Each number is 128 + 32 x the weight over its row's rms, rounded and kept within 0 to 255. Layers, rows and columns count from 0. Numbers have three digits each. The size before them is the row's rms in percent of the matrix's.

# layer 9 attention key, 768x768, rms 0.0158, rows 147-219, columns 480-575
104:180169128159134068150136183163141142108083115100172135115128145067158139110088149135085131143115153117125153176116162091071174174169167104207185124113138172119101110085140105094086086106120135127100147149091109118073106212131087157115104088107127125162165134122060152126127205184113094172
107:111181185153131113147138180117108042118155102140100146135067086121111137108110113098194128163165156153101117129149150135100110114176093125186126128188139127163086177072161092153128133079085126117167122126156147120128102128209111103130165107120115094067105173165157120185142210179123143114
088:155088124189110143109118115092157120158079184086115131142136137092138135181147122087113154146060136129139129175074134157207092144118188117146145124133112155173131159117119125106126096061187106166152107137108116122093162118158101130160175124131155112097185127151106150101137188167095139164
106:140134088083117061160142114088173101143132074153124166144052137164149108143153146127114125179102118113155145144097109132130149163090153189109096125166148137110153156175058112128129104158170121160103132114084108084170139148145133169112112114152167125130137106082140129189128073179103109077
106:153085140176116113133183127141090138121165110117122144116141143114119094131096131092160184148107139137135146129102130120152090109154197157204119088090123133140156176158113102085100125133139154152136103177180087111176095136103122126101174118069164165185146109206060110165064109103120156068
105:126141121113113096210167141148100058150089134131128078169162133124033109147114067133134126072125136144143147130128120149090169129148081157154105116070087099123102082107119100126161125160137157162096213119128147097040078134141124134165168114168052133140107142101114156106070115080093129139
102:125127130124055104121074121112194142088075184151111126108052185113106162147095077149106116141064098127108126133158132113137163211109079085108132129145146170178099102134093140153153100137138107160094083101105137082146125116102110158183072105065128130078092122117133116094085147082137124179
102:129136139146099130136192123131150149163077164166109132157105122097097143130080135100073144127142133086173111146160114117179157167157083127165112160080074151175076132147053132082150122145186118148075153121114135100071198187091173069142092155111136116119118162179094126083091157165124142168
100:137109151174117158106101080154177088142080101119148103170113134097192109116143171094114123146123144090086121162134134122116154140161142114088126130135089134141187145163179191175071199164141154154057116151112101161127092116115103051211174091161141128122132108129129085109156164131149110175
095:080123092064128176116139112150061120158170142115163140133124134191116098136127081164041126164160133170098128041081127105105167174099198118170120129135096121150169138136110107065133123042134151103182111158139118128133168089155130139133100130141140117137123102081127140073076081101223118098
106:132123132067135180079109143110108160176157153137112189124126091105144113149102104165112151103117140137114167176107111143103106148112148124176172101116130136090117189134133083088077114085147141179130137098153094112147106144129141172129128101161146123159118168142140144144089142116091139157
109:056148110143156069138126159114100110093150122116146104181120052132177140145170070094055099132163163109139105156158147143120157108112078099188107110138032187135134148102096133172123144118125142130157145175109125117124118154189109127181041137121136168131134151069088106133152156156117134130
101:164081179125151111127127119099149071118093158192082163128117108155127163127097122118174176080150123157105116184154126104089144206161072137196086094088132161149107145125146122113138164137173109152071154142089150115149120139082162143120108098160094157167058135111080082090139097123136057084
104:101161108146140086098103141143115095149092118094136151088240078135123164095166181159146152102117075154096107050082092125074111139135130149157128130170156073138216107118069157109174125163148103069150135145104106083083155096149124103147114184115114115183162120096168154073109121148121066079
108:137142101122120155120093136101183141093122131148069134194098055092111147106098163146088146149141177143103142152189102129159083151143092160164205161119177105129090094118134147122117113175180126104139127103158147143155075177139131102182106079182078096148128156118159144069136134180126105180
103:128153171098162141166125164150082163119173145121151144214190152141151102165100155116147138079165151128124107094139133121180163141122090145194144081095160138068134098097110058044108086058117146164113072131171114097129131179085152139120105136153131117140146106118163163141199034133205126147
092:130167131097142159108101091138156067130098107097105151113085153071104119106113101079102161155064136138103096150134119132146145108108122148184093151112182141129095161159093112094119151151146156118115170123084091132124113165076124082107115148144147094106084141114156113092123197141183115200
102:117145102151151091123148082131120110124099096159103160168148149108140125101105211158126073059133107160087173122100134104097122118085158064161207137134118133129162107161174152126116152116095200110158148154097164156129066110135079159142118186089139115115130137091177154134117132123115116161
108:140096139196154071117182097135077101162098137136112148134135172185066087141073155190193067182167147143157102152110129166120137143143096139110104129192133081099129140144183101136112123178103117124048123118119110136108101141131146131065069147056102135185104129124149117080056118141138123122
107:091145154114124178118151160133164117175109152077098086150116150080143157106068097083102140116132111122095136123105163172127146126132127108193117154157078095135090146116171125128133165129125096122129143087121145116106092091105091164112205148051129090098101174152101109126098193145124134124
105:131070099113100162168124068119166140150085156157162115152087168137106139078138154111080113163164085122091098149110150123161088161120131126162098147081133154139112159147149172186137107080158119100058178117045178173094160190200179104113094140102093131132127098097154104129058179186190149195
105:068143100092119092132100128106134225175159102151147146180138093192103095087104111149173096149115080125091184166173099131181164087118148081137137136090131119143123109090092096132167153069150183173165126129122162166157143134121119097158105151103081170159121107098069139161122103094094150128
092:152143105130100122118147129089116149170113123108098140091118130062153079113113101103119111196096146122124089114174166140075082117103167114162101140077135200182154109083158133097132188066151172105175121125182122184115120165146104101134177203110173148040119092168094092159151191171092144185
109:192134137136119097113150139172086096138130178103138101152109088079140109149100117066124143104108175150107110130148164124104062121133088158120125097104144130130099130127146151143049121135121099101154139173152172109172107151134152140016127148150174153157134094169165119126074145084132115099
099:117129146130147099092129128159141091143148139129120136140180091103101161120121193124146117196112134109133138129102105108091113118092078124119177191130143067112138138138166142139172162060148160168144149077159162161109176148130148103118141029140035135160176122137133135127104148124148112174
104:085128139128168167156114115114132118085118107113143108132100096163161140095156097129132045165138133152160131175177199118135123160119165094068059130132108130176116093175178114150158130196111130154172146086083123113119085109089121142187104085142092091098113174175056100144133106132098078146
114:158136156141135214114137114101081126119089172133179169115201184159124172113143196133187158155106136138118113146130117090166113124151129173065114079182080093151123139157138137097063126136100115092179133100126160125121149083176129121121146123132180096115147111114141109167129106039206154087
106:145103123144082114134127110146107089130128172167123075100133156106141109188090104169122161106165139119158177156117158120126091170084120083167111137051108132102139136123202128179162155143102162041097097140132151123092090146164108164129056111170190118094131144136104190175076113060110096165
110:142131131129125163088092171117135047150083120147144118128038108122155080086118088102151032178121100140160114082122133120069095138169155120153096156160144147087106091185126170134137138161110160142133111098150073081090146082106118158180067181072115181135121168135187076125141167134118125124
107:158143139098082168077146113188152166119143153120158120144079156090124159090068119162178174147108108233149106082159148092146129142115115138152138134145131130118096063098177075085114105076127148136112089114171101128128116142171088137081136103128117133120115100183160149207160126077133184076
104:135183109122156089071143134114092157135129123166080126086153139068193098128151140124172142089156143131154080093125100144148175119140092150143167120079076094118163181191172150079105148165170048072123171171092159139142093129147103113101135163192124138147093144108142099086157129136172127103
103:120129104129106094152133118190138093146094110137171155129101138082098115132152177091100123107071130156142136059106114144112163096105095180155117085151079134123132152141126168174180122169164103106116158175080116188112181067129136124143190195090195173084139098134133093066201146132108141092
104:130131099158150132154141125113133092153156080093112133131131161131138128130064111142139116118171082103113164114169083149074121146092144146149121132147173109100159106077123106157142119107121189202160162139097140084113073196197112143145180191195146138158126054070193111134109131151140131098
104:149121141177068027137159108148148135131146118152119204136071133174123143044151098129088155183087102142088097152185113098158178196096127161093141184091081149133099110134161160087119046127145093172034122091156128139130190025111140154175159092110122143103123092175070139144119126081094146119
110:143136139125200092075113088164146163138150124103159150053122169103121201149119156103196074172122088140140078189116116135095134157122123154126159126124160118188175076110079171099148115157112109129095166120097110093134087106154114121132153119093144118148132093111092188109071153165070128108
107:169134136181108120155102121165130129143088127123161157115153063112162143167108099135089175047169091132177184186094138167076117153152143101215148128139110138098169174165062117069103124114175115092098096156096122149100192184080125160157097141124118110145082171080098158148096175158127127169
112:080160145106131053139141152064133144068121130185095140097152127101168136126138171099046140141126135135116102152156166118099176110126163110144122102092076122162072117100097125183131086159114112112110182108108129137167074086154107160117214085073132099108144153134103065132148074077113124113
099:117084115156151125176131149094186156150129135117159130074117102181143105124113109119101121111071153156055147051072127179151153180166037130120159061060128129103125175166138133141112149115164141096133122161134146128131125058136114164101171135159207112150130107121090110092131102085156092155
105:129165084088105106113129137102142112180142097105122136154083102120189136141172145145078163125089114083094139090102156179167146117155154102113139136068073159067120140125157125069086116099132102072107078129159103110128111120138142152099140118015170195142144086127157075169106189110130132160
109:152132146120126110162135097142106105139139147135135132139124094138106149136113140155089143134152120086099137093129124155164124148129090105106129121138155093070142176105123106119126125128080132104070105110171138162184104091167130089112097174102169140131144179093118142143148082144082116153
096:145104090124159130160111125120136159147157058133127132080142154176103050100127129156188118133119103151132088156099148124124138083166164135186130162090170121106132139176088162142097152122084100172183140055100118115171178116130149155158126135159113173145156150117159175130126055115168146129
104:109097120125124050106140078106127139149144169097165135113172157101117112144150130145123145070144156143110147160072105070140135135141091177103124150107155109103164134144073121075136149114110102177071139142169174083141194198121102134076138155143157143120168095093100110130079144096128124135
105:119149168164151079143126188082155163141105073104136132118092107100116099132113144117130170061117153148099133107119136065178125074132169106160075109112126141141153162089079147177150213166114180142136120141098111145121099097089141081138077124160194161077170177147100110078103163127068125086
107:134161078082134182138087166091150094165167118085122101108061126073196187130163103089083129157173117119138120190110107186132117115107123091173139125140072135124126099109171135142190124132116151143113133111115163101126145083102110175109131116130168169123137075150149140115105135147107135168
106:090115118116104149132153112112138135052152094125168104167051176145125135103116141152113121071068131090138110158108125114107114108081132162053149159096099158156110098128169168121140174177156123113122113154132117193102093109122136108117157040125135142190107161167107116157112173096122134129
103:120125123135112116138220103129199109151146047154104111062145163115139118170164144098135109126162086117132117125182153182126123121128078094086123103143148136138158140128153129141149172128148156139102137114120157085131124124112117155083062130159094114127161140107155156048158140105122093113
105:086096121108109173154167153148157108143099161116156119114139120085082101091175102106184158132163166136133114157120178207119109201100136150084120105062146147175137136115175091099174143095140070062148166151196111083119162162130147091150136135153169140139097122128171102103075110075108147179
098:155136117105164126121126088109149187106088113130089146170119107073209118143138170139088152140138131105133112190108159123119135146153117162175075162138152119122129142141118141126098122138124128110130075152126152166119134151120138139087068166106117161103120158141112140124136147168109113162
106:104162127149131110073122184125151166164088145140106120150160105118113167115109130146177132160113090133121116155074107115131120111135174161136154166177064106119150111164104114143130091200119107088200175121173092107144194161087149146096114143138093169193159128121176145115148152080150121137
105:172084136091131086145146142122076145108082121131130136142127108109167125129098165128144175151073140113140104166165126143106088108142091132188148111123148134086061130148203148152095104173110111129122092105079121159119168143126128149101144138121116183117100085107148086053070217132180097171
108:122085110128132140120149101094129186112151096128133166120139142086120178109152121076135089146122184113149125136107107127116113114168092130150069156093103103141159116148148154118128130098076140123089183130124112108128178151133117157145116177150113126121119141171173143166124080205077119153
109:171148104123091175171061118088113130127171160188157138133150141141173163170096106130158139111126073071131138151142147112138051089115143087099136076128140117144162087139097188127118178083137134094130086168147129124107154157090151118098094153182136143130079100191093170177179156160086179199
111:116136108168087147171161094058169104136083166143140104112075141075150153077072140168147161092139132182137180145168120122081132104121095200150125167055150160117158115181143129126087099144114076137201175176170042124132114104123154091156198091103093099160162096173115173147150154099156147121
105:148169128116116130119137127179109127167124181127141130165123096122200102094149154118176194080189111121073095144127148133132136113161096166132110121124091105141153169063152138124153113074113117128039123137127149125116152077083129144112159184088172097069070168065076172137147136136139152158
113:089106124123134118135105139150134120065106071140095093110116125170128166139161145145150126158147103137144119097101156124104092086094181110156160161100169080128159122117103164116090161149107122103173177093092118101149160064182094093127090073196116120172154159149203181115128142159179137117
109:139154123131145122130077132121152130109099124125121166119158188095090066132089108113094129053140164124115120091112107122147115065169062114102133071019088145146097096151200141093198149125171164107148103117157110196112185197094165101152193136110139130147064171136121079181131172110172126138
104:138100109153150118105085104125108152098170110130144134042172171167083029140114074146102151120143136173107168111092125072086127109145156138143167136097106135141141107061158114126128146156156159130087183081081066096112106156183121169158155142133138125090138075068145219117177037159139091102
099:109098174130131116085140171114130129119142089139147149085081122133119146113116171098120092121072128120173101107138083062146108190089138142077123118168130091176107125192092143108101106153101104172095143134139111077090106119081176162145143101100121141099145140137141202079122063113158139089
111:085100136131102191133116122138117186188168123147149162174106154111116160136091109139149140127119114142108149123115114112107116137111105144178112101128149098127158134151132071103176122176107127147066107145100089129081091217178109095127124223148082146156123105071128093109166125145196128113
104:133103172170120199142149104154149108144164136114088146138102105117080155147116202151154087152149101147102039182180127118145127080201056106179097119110157093131069158148144118127150089163088177075102168120091069120161122118099095125079176167118099140189121146100110176092110107147155130135
101:134147082117171172104093186142132118161104157131107095106123097093197165156161112111187137090160126105168121170129053113106135122132187090154146127157169096140111133107168105074116095133130073120114092150054086150101101153133153129093145162125209184146135152116133141149099178095103196144
105:104110118077131119100132164136136071106141154174183150097179118127052088145089091098121092080042146099136135149146089087128187074139131178153143054165174107115152144115150118097097154131120183200043211124073129102056068093163115095163107162135139114102113134138124207126141100153154126200
107:122115112102176196192133105146114074161101154150168164151121122162143132119123175152094087114138132074145133138142187118118116119145172093124115135106132161090148170091092114101097143112139137128090177084152111127099133117193101154110042122144102140159162161051176059140121126123147115107
108:144111112143131132124125152176132162134162139066142146114076116110112176143156111099115136077114155105097161123131115107186159167097103181152109104128157135142112091153163116142129105143160088135197147135110066098187152156139139120089198069193164132102189152090104101103105040076108141097
105:148192103139130142110063098137102148105147144153114087074103140073110132156124140101136106100124121096150136167119108141092155095131078111080112162057131120162164156153076138090123127163135091097115184133132107098128094151113117154132200173152058116164132137171127165128081125104151141109
105:132104100136102144123085140154197163178114086179177097095040113113218107132097083116127136181090154120123104127164142084110088143151092111152119170175103111192163103087129151090141149136123127098145061155110088174146121150137120163122173086126147190102167153163120067087131132111075126086
093:108170160205121184071105114146076179101164100112198118135155114158091169180142165219154146126137096152129112132142126137098107126131104135084161150103119116103117096134130107142128130086100176117058080167135112153120148144148108170165176147102068130149118145122166140111152103073110104064
091:114151154148173013124122084152083172110183097179130156052125071192079079142106180193105156090160146173151129104112143062159108151092141158160087184098108102147163135162101126165099095089170126157170106161187142165214162117167130154155119079148108162116198131098122142168164073104150103079
107:124133134177086101074132089129156109130100127078095140174132091055075131112144104182153144152167154108197133120121113127103119088182204120120123110130123172074126098125142134153162138144161123082092115148171143147089153138141091122153163109155070163161126147085108164148105094149077189169
090:171132129117082099099149103145072157166187094084160136163138151199108131127073186191107109136111113119126177052154140180058147139065076108094134107159082127136144101158106097142153085093116099161134058091096100159178173095205162163105202107129078140114100146145100168116098110156134106064
101:158062144080122194137047078119115092092205114203166122119100151175136177172126096118082116050180108106088143134161185064116104145177106149165097088137150141100138133132084099141104156143064148144168128138149080148139085115121124156203078082159138131092077154154101161144167073124121046143
103:130116110116108078119175140145135149090140113084113157172161144180123086145166114094080192107103120080152172124161152124132144090154189150149097112118124102119122096098111091076159105126144161155100111070177169143159126124126130137091123079106124137143127087145123128123178078076138105110
100:111124137103125076082126170108170107125102099133130109103089178089088093101123127102114104124160146125121168121078151110103137122100173083051157161126162105155110140109128099155101077172118149185106194079088140077156135095140127141199158125149159151093146183153148105142139172098146151102
# layer 9 attention query, 768x768, rms 0.0159, rows 148-219, columns 480-575
105:109129090133073098172110099143117145090143133135126092086098129111092167178165114168211096144100156104141150166134094125110148062162149121107101141199164137186106165073097115103118096064136147116125167154116140110178103117152099112121181130162114139101149098160148109200068115192126151077
086:169150184165160141152118103095105139096096105137122103136138123057084129100063096101160158133093119129102122088146145154123121141106155097082114115050152136180135154107070103097139085186111101229157166062138119118086111113127133083161136162181104119160095137104150183110100172139113122145
104:113150122101155137143113146165108097151085087146119091126060149145104066113150125096085162173124148155101129150117125092136140092115171085163132163133185070097084127162074135138031108162102152133127075165116078088160202089130179142088136148112165153151070117133137069086160155127169089096
104:089119091136091169141174088167115161161091114122128168088115135122130147105138158138158145130133146168121132194120130111159144113173153114145065102131098085125091130126166139120152167140165132152075169151164132128126146086135133168120094096154103123192078163133082125151119156079179138067
102:152157111087086079144163080100125130080072151137128121153106105156082145128147085188100147093126111091151092092150123162094090086130061167049165208143075187116084116145112125172157142205165181087142112136130152111081123162150061174147114142116114105142184149124163098134060135142102169162
100:122091106120175132141158123095154152163135118127189182119160129105118127140072144195085104131150068112181162134164152087107141147120072104104104112094125140179158134149083093157153127166089051085151163115106147175111085125127128130103177125106142140127152130082117110098103108131145172174
102:086101121157094115125214145121081156084123153161117151200163136112088145109090129119144137143113142066130120140124132102165173155091103072121080116176151145134104122135164192116146133138160146208111111101108102090099126137118126127128087154096126153155128140109072136139103157126139179123
101:144125141126165123112127137136120120117088167174116104137128136103137104092191140152113133123072161105165105094105150172126103147175150099097125148138069107096103123145131103141076106084130172146066130115106125169175119091126117076180163145139126148163114110084149076148119095153164081139
094:144155168130112208071136073165156148136185153114162181157141126156104078153113086117096170155153077136134114114094164121195145117170148112153151065103144145093145195162114165127093073121178114111134180146137105136105087167165146122115165151107155136133136068162064157125084113167149124161
105:126121152119132177121154152144119101135103119143143146128128081106139150122095084078097086152107083153163074137091132106130170134130136208073153119099148170116137099178154085058151080188089094182079126111143070048162118093181118120122140114112113133140136180140153131167118094164072102181
110:183151140121130145146096158166159114119130144163144139109103096147178203119172078089096166159134100099127129130158173140162157048121144091198125155107138149133120180075107122149155102094142171109111122123091109111174095179132143149100133142125164214146104114045052112133183100136137116124
097:040083172100076063142133113160140071121108123154122139133085091130164143135088144125153159067127113149084161154114137108122159134142155073145115107158082158174114117112112161114121103188090155179070127161127172145096110088085066159131165048162171129126117161124118091086148152132109123117
104:139174166139196055106119098122113142090079086158129115093157068176171180108107116126140146184182113091114097156128162159155125118154130151126110090173141106149191181134100175153168094188081098097125173134167124059111090121125058134131164217115116152173145160171191166143072121117138068102
108:107124150101091142128126197103100147058149121136106114179091069073138144114111066114056137140127143147167187133149084106115109114093157119157130095178162110081157125104128132122114071148102108107131083149156091179170145122135181137185120074159070140107097190151095113124135171137104119142
103:170088123119101121097130122143148110147187166085149125182109132095131126150051179119115168108114127141168095074121133117143111074138128157208120127176139087096112089203138075097144136127164040204072143138124126097140180216131102100094105044095159118121135121107127080141116116168165094110
089:201136152159169134132110138102109102096146136185105127098116125050047095154094096151130095133147120144128075132141137063133154126138078158135141156172123080152148107117123085157117081166138097153191112094164093164146094084119169166146130138193094121169123103112126090100135140079197108185
101:093182158131127163155156140110129153173102072105099119169160136147132117182126129147131124073133028116093146127119105133137175115118109068148142063161128149086119148088156165139094131141135141073123150117087118187109124141108105104137106137145143146133068058137185141085178128210153170088
109:143099120131168106108185101113115125180097165092121161182089149115138113165095128163189105156144117142125078101132112129123126159128072105132134101058094091122168143109099125178086113131099157117148198113100166167152166112101150103122126103136142123103151164111155103142058163174153158083
105:163175114140113147121080122125130084153156075140082104126130197153100159128088136124113144102163146093107124107138104182109152119179061130192176138148173137083053187146121116188161143097134164177152110128144094098121105156113094162137122194123145096106044160108144181160149137074151106136
102:112133114085157131157157138140115119170179080188126091163126196136133086079134145130151149172122102142129082114149111168123101195131137108119092119112100141143122124080171144096173171136128133103129149129095146130112107164142138121097117144171108126130165115177126133171076145125124131150
106:181120130152072074140126131107170200141163115093090136102144120193110133138106195161160089193111102117145148129082079152200146174159138139123137101181117173095157107131124154126167115118105150107124076135142154123125106102182139118088095085123129160088122082216085120019145122124105177126
095:141168149132099097185095124077093180151143057109129117092187104084127101112092096169111170180141148173124089098055201113110149090133135140123101082166163153113139147123075161110117144162127172096190063137142104195165083085174121130091143158103130157129078075144164132101139177086089117135
111:129111109159122131150137111135172103163120160174133069160124110087102093123135105094089115054123134151112143130216121148118165060091122163120118175144121115102120069152147091142138110074133141106147157163154149098165095201122140136086133137168195115144114093155203042149060152086162140108
096:116160161175113077141122137188105157135178154131069126107143078121125131143117146132190094144121157143060161139088132124138154099129154178143100172070147103122145113092167152128141135136114141164106141141127132130130113154107138116191143056125141131186176097185101113148145170186144142074
104:100124146099117184149117147114152106106109172117090125171104172183142139108150152098113185117134133121127195144156104176106173147115109080096126153111111156127134129103182126139170072126088084198170147109142162102123050106069081117156093125128119117033184122123118098139183099059141096093
112:140133096163184199076082140147124150131152117166178097132182066158068156181105177111172160097077121129118135121150130131178118064104121114090107097171129156130147117195169091121153156124157182109195133106074142134125111095143081117102124100211175098164158121084149129095114139135160155138
106:165093128147079142143131115117141134136131130123156095130134074120160072126086095183057170090169132086157183142120185138126108150077119156102201068083107143092086152093202131115089166123105086090056157160130174146093124167148113152150144119168172110102105131125107158151157116062132140127
110:098143144088105131130139154135155161143123149134126169127092153153150123135133136150153107151172085148109173082103113102150124127088134093156121118119128151117147123151132083124067098128157177189125161143146097103149146103115121161170066191064099103097104087139151141112191095167135213099
107:177157147165137109065180155183118124096119144128190152118069110101140194086103133146110135196108118174167094176147170112104153177107138163117142153167144206110095108094204151106097118132116113124101102111136147115095117095170114138133130107148168095134150146116153137189169154148133152129
105:141108131104187089069070079127084129057162124166112123156120192133154109149138148082141174088183155138120102085144137157118132133163087111123177129137113045116094105113163098125186180099127107148118121138092104166205089117092113106152137095132157117136111099101176105171124129129170110166
102:157214089096110160118084102100133110077126146116100119128149193136047146102180106177109136121096147125162083103102183149101122194114150139164094154092177100160087128114062181166147103102080193079159166095072034126120157156109125146162133146118121118100113197134143140150176103110160076119
104:129107059142113162099174117124148059150150100117093121134088127101177054117135144150135136110086160100159101187075098161124186101164144156154144164140124124145172126126118120108184109195133162182157131208079202072093068122169157092080114129114142121144152172145166102079087156148171133129
103:081094092112096137160148105105131138145124114156148189149141108123097160077144135148128109127069108136095102170125131097132135174109175086106127140113095140133173112123149145115092102161077073165099087100144130143087105057105180132114124108101108169171140141122144117092133161114141110080
109:146155161160189110096167159109082118143063152147118129136125154116156148120112145163158074188131099125121093127126085127105108164154122166112206127120121124182138122112147113046151111146141140151131113127133098096100083160094104161102185103081190130160101151142114212139181136123082110117
107:187127143188164081136109164076135079116102109134083130131096093108160143209093086127099137165196154093189154125127109134138127097154085151165139091076165095147096158131188146141100119118139125136098160133128089192168187181135119123104124123105132096116103137101126152185162143084154131116
113:145105180157145122100157100087117172110072187135123155120166183138162173097150105112081154112115140122114068159149138107121180128124139078109132074119137163185108212169101090156102090120122089113081145077151123133130051129088113079120143103145092096155128096161119072183083138120144080129
098:095148111138105113071188099105123140112136122110143116161118114104110128146117118119112118156131135148098119070137115188100135142180046111164194104155132143125118178146118101106089113134124135178079134160176187163114149092133133047130142063140095090169066119127120125062126130083145134171
105:184100110140137144162102112058160133115127083118090140049098165138169147150156138138066141116135099136139075154093120111176122073155193108148152127073140119074129101150110099063176162096143121123142090174143109163110077114166198167135090097101123137128091154165127090157148126112140123127
109:104133100127121101120136093116117083172131124134175114133144151099130112124098109101125082120078104106144104167164100129182161123143126137138166143141091066107120155096155162135099108136141158074083128117152115179206164083136121108095105127114177174102076162133135090171157134154111122148
097:087100114148126197087129157127103152142127089157110061135145178160112082160130145151175159060122130086081168116172111060143107162111086071169115120170100132160095152117081152151145175149162124090125145093175092159165178138145151144139114119111155117112161189080197124125091113169127122133
103:153132156112126082043113082083095099157128139159151135100109108139120116080137222124101123136104139120169151163141113119122175181147107130139095173114157154102149120113091180094146089168166135151078120131147159103116200175102166140135171132067146108165169083101117126120088144186135152181
106:105142182097125115104157106100132153109064116107119131144144089145082148169119141122095158075134152103129145165128135091127154134101105097118112097098157152151112176100083083131111132132095141120126126139148091158101129080105138091092115190102177130098162160124122141120104135137116168142
106:160126135110142133156145163151165114118155116108090103085118105140143148109136068152113157144111147161101155131071189170107144112117141128149140168136162095148118107159155143117160101170125141149108068142086183117168095100090124123111126137119127142136107111100112171086137102115142087210
108:131133068124163133161113084119106133078090102093117170164087140130153137056160110130101114118085099138135070144106137096077087152130109106124155112077092109078123067165128154093142173165145161158084124135123160141125125146058120128118125079089130183168148170169098166129123148115078120142
104:111211145166139119157103045088170077168049133159052087130169140135162117188117097107127090129197130178153178140147117158102162112155178136135114148129153136132142142091150163148114153138164138127178082148105124062160087094116152121097060135125062118162126197121112132133085153153130125093
104:125104134107114209170165117076121123150067214121106190130178082104089134101123116141146159177135180129193135154124146171119044176133101144091080076101163106102131126089142165053133100083162034113118123150163160112110105133182174146163149119153133102121125149126153082100098128117091146183
096:187130090151185099076148129089110097167171150107142103113125081144096149168099193089154052161176092153151107101144167098063157154175091157120077170075142150130129168167125111152144161121099117148124097140084133132129139121122175122107080073185062164181130076108165164105141130155132119122
108:113193151093119118132104140120110121177115176105095096104125176119138151101099118126152183192144129087079125161088175131200113134073122134102109062117122098138134118154145150184168117100100122107107173129108144076153157157076115178084179178123096159191122071128080114117115124139067144107
104:116076086124152107087158195112104099161133118108151147091095095073074139130132178087133096154058151146092088135111097143119158112125127175082109115112123140155132069104201214103173144160150144105089145140085182116150116108039103126149158132101135083184099218168123176068085154144117098116
108:095115139100080096148115130171132159112182103134113137162128096127103143122138148115138176087116160142077092123152150137081066125076111137078148160162105168071112116159143141074115100156133139195138145161126143088138137202162052103134161157181109112155097072070179153178128109176120100136
108:135124182123115115159055101146109199093156127151104150095166102118137143131093096129140180168159140110140135076112142058188027087145167143120146086090134088090181130149129153092118153163115132128146067121099164127146144126109171143082156177140189145141107153156122180159175096178087108130
109:094150160151158131135135137105091120152063146191111101093115166122136159099083137182118115113149156135106154132091109117120091094103114140168125174062095144083141100167159147112132147142170068103125103177154098135204106101098150097121128078203042071134123100110092139125176120065141109133
105:125175112120114149119090092150168115128152115137110069178105102136102153094168148123171160133136104157144124151091149099121157087136042152167095083174136133131089128123136213134174114123073107096114041160129101140125194124103142119149139189126151087119142148128157171107149087173107143148
117:126107081162117131131129105103169164104101080115179163055148121132106141107146131131186115122132100133160137130111060096102158120179175170136165143126192130165093107115153096074126102133126162139157159110135139105144150141142093115136137130143101148141167112160197154078117086120180110078
112:154163158118079156112095070114106143090161132155136142162136114124099098146142114146069129067144122151119087144090164132113091085167094096153098135157102120106147085153118126126158171113159107101148068112210136146094173153130150110202158120120084078166117107131128092109076126101144103188
102:131129134177126063063138171145105152080144146087137126136067163118144063145115128093157121093119145204208129146113092110144156073154063102148144135186119164192142119124079173083133088119136205164105145121103064115099123163137107103156083172061127090101127093145161133087143091136149122150
099:078155171193086167163158107174131099086100139093135087059158154166152180146091171093129153075084132148124096104128110114147112127097118121135129094116105073209125054128091182175062103154163110214098197122118063073077117120102096191083093096065189131149151161133152140073125100145152122103
109:137104136169145069109110156144120155168111147165148112071096078137152151158163104174103170083154129185161123090130100106131127138104079144171193091121128134135140057148124088118140033180122186153157085169063109128122110121121115113101123171134135092139108118113148192212128134179083121176
106:095106122142135120173143157107094182116141173101145061135131149132147085120137131123156181090131145091147107123165161124118134125135116097133061130192140067176121160144116159130166146152159139045084129153152124137147096110140127109138146178067132124163099138054145085130160125179149135135
101:171076124114205139077174153114124141114139131098103084100081129108192118178158088136149168082130107176152183172156131096108115164115178186128115085142101098160130123117198076120076173127116115083123119118174097089168150085192168160126090101118134140114135100079116134155131162118118137120
103:147146132090119087159133117077182076079151170169176204139136195140140119120095121172136121102079126163092095111197143114122101094082141155083150131111136135094096163139166167132127091131103121164106126082130128170111085115152136140127074132111088109113128122113111153129112112141078118170
106:135186137110085117141090123136131096174139144165144097138099085152187103161176099092157134050100086058081090114128117134148102142136180069115139138129091146117146128157091153078130103140111213123155131119173173172133104090106128112067087163178137116152142130101183114149145136163121158148
106:075162110126112131122083100168161069137104146105137123135093225101132174086125118091122079095131112095159155162165147126109159183255131193189140125117147138178119091097145115107101088144172105163136158119149097149115136197089108134120174127134084145142103177189167110132110125075174171134
102:113145103153121045070066099132059160089137159141096142106142180115137119159069145123119097135136098137126088074169148136094157089116128153128159088114118143144149100153122145108141118162188108158160074133096145125201132167161150171132155137165068112125118148158157155137091151131062130113
106:103110101137100120138146120175141109209137104141153119162096119114171139180131095121143181157094161146140126164092167106125109196159172060118124131151159152164188092140134090128096188125113149075100080170063129150085093122117147154136129118123122149105102101163162074144091115086142150141
091:105097112143148176112098116122103134163166147075085156154137130196166108191154123173122142145095069103112105134092124147108101097113111124115133092092146130173149147146135123162115164104165092127144153168119106101122123179109134148147109165138136166167118145108137126091119076196089129147
091:135125119168102085123111070146145077155106112165128143155143122148108087108096095122104174121115126140158165123144156105156145108114146143204124099099134164170109150071129172154098155128159099064146152163133165145114130166084143082105127086117163152070140137178140124094124112128185141124
107:123105135198124106108143165093087134159067113104102132144149109086132129121119105131150137134119149167168148156103111029088159092128147181090104156121180116137085115068157111165148115136182074098098140083200170096122163161106112067133103130107067140196148165158156168125151123124076166116
088:096128062109107089134145070125133115142148090086079157137073128160158101141150109123138183139126143109109111120144088158117098116174088138166145148145189138137149170146164186129079117070094133179109040154104124119139198086093123128170137112078130079118113110205131200086088129155165136083
099:060157154103144137170108053126122090137196175095091125134109107180117155131108091133083133036134094142115178103157126120194166104135169139102128064141084145125109105148121134150081127179094122131109127138114134158115099127101129140171163024102168177127156176130094124128127088157127173152
104:090131188134086065160179090174113150139114152065098157204119161106121114112134169100090158130097163155107218111104224169186186126132161122168113117164125128131139140121100168109135118177139102119156099133113117157145161110092119081135110069117153133155121096135170110121080121085167169136
100:107196117166044111103137081177117096126086123137143155128131102101119086079151094118088141091143164129169146180117120127057118200088182094141133114059119126122091121111124123119119159141100178105134156138124108151102098154181139116171098170167149126108190166136178144090132144126114109097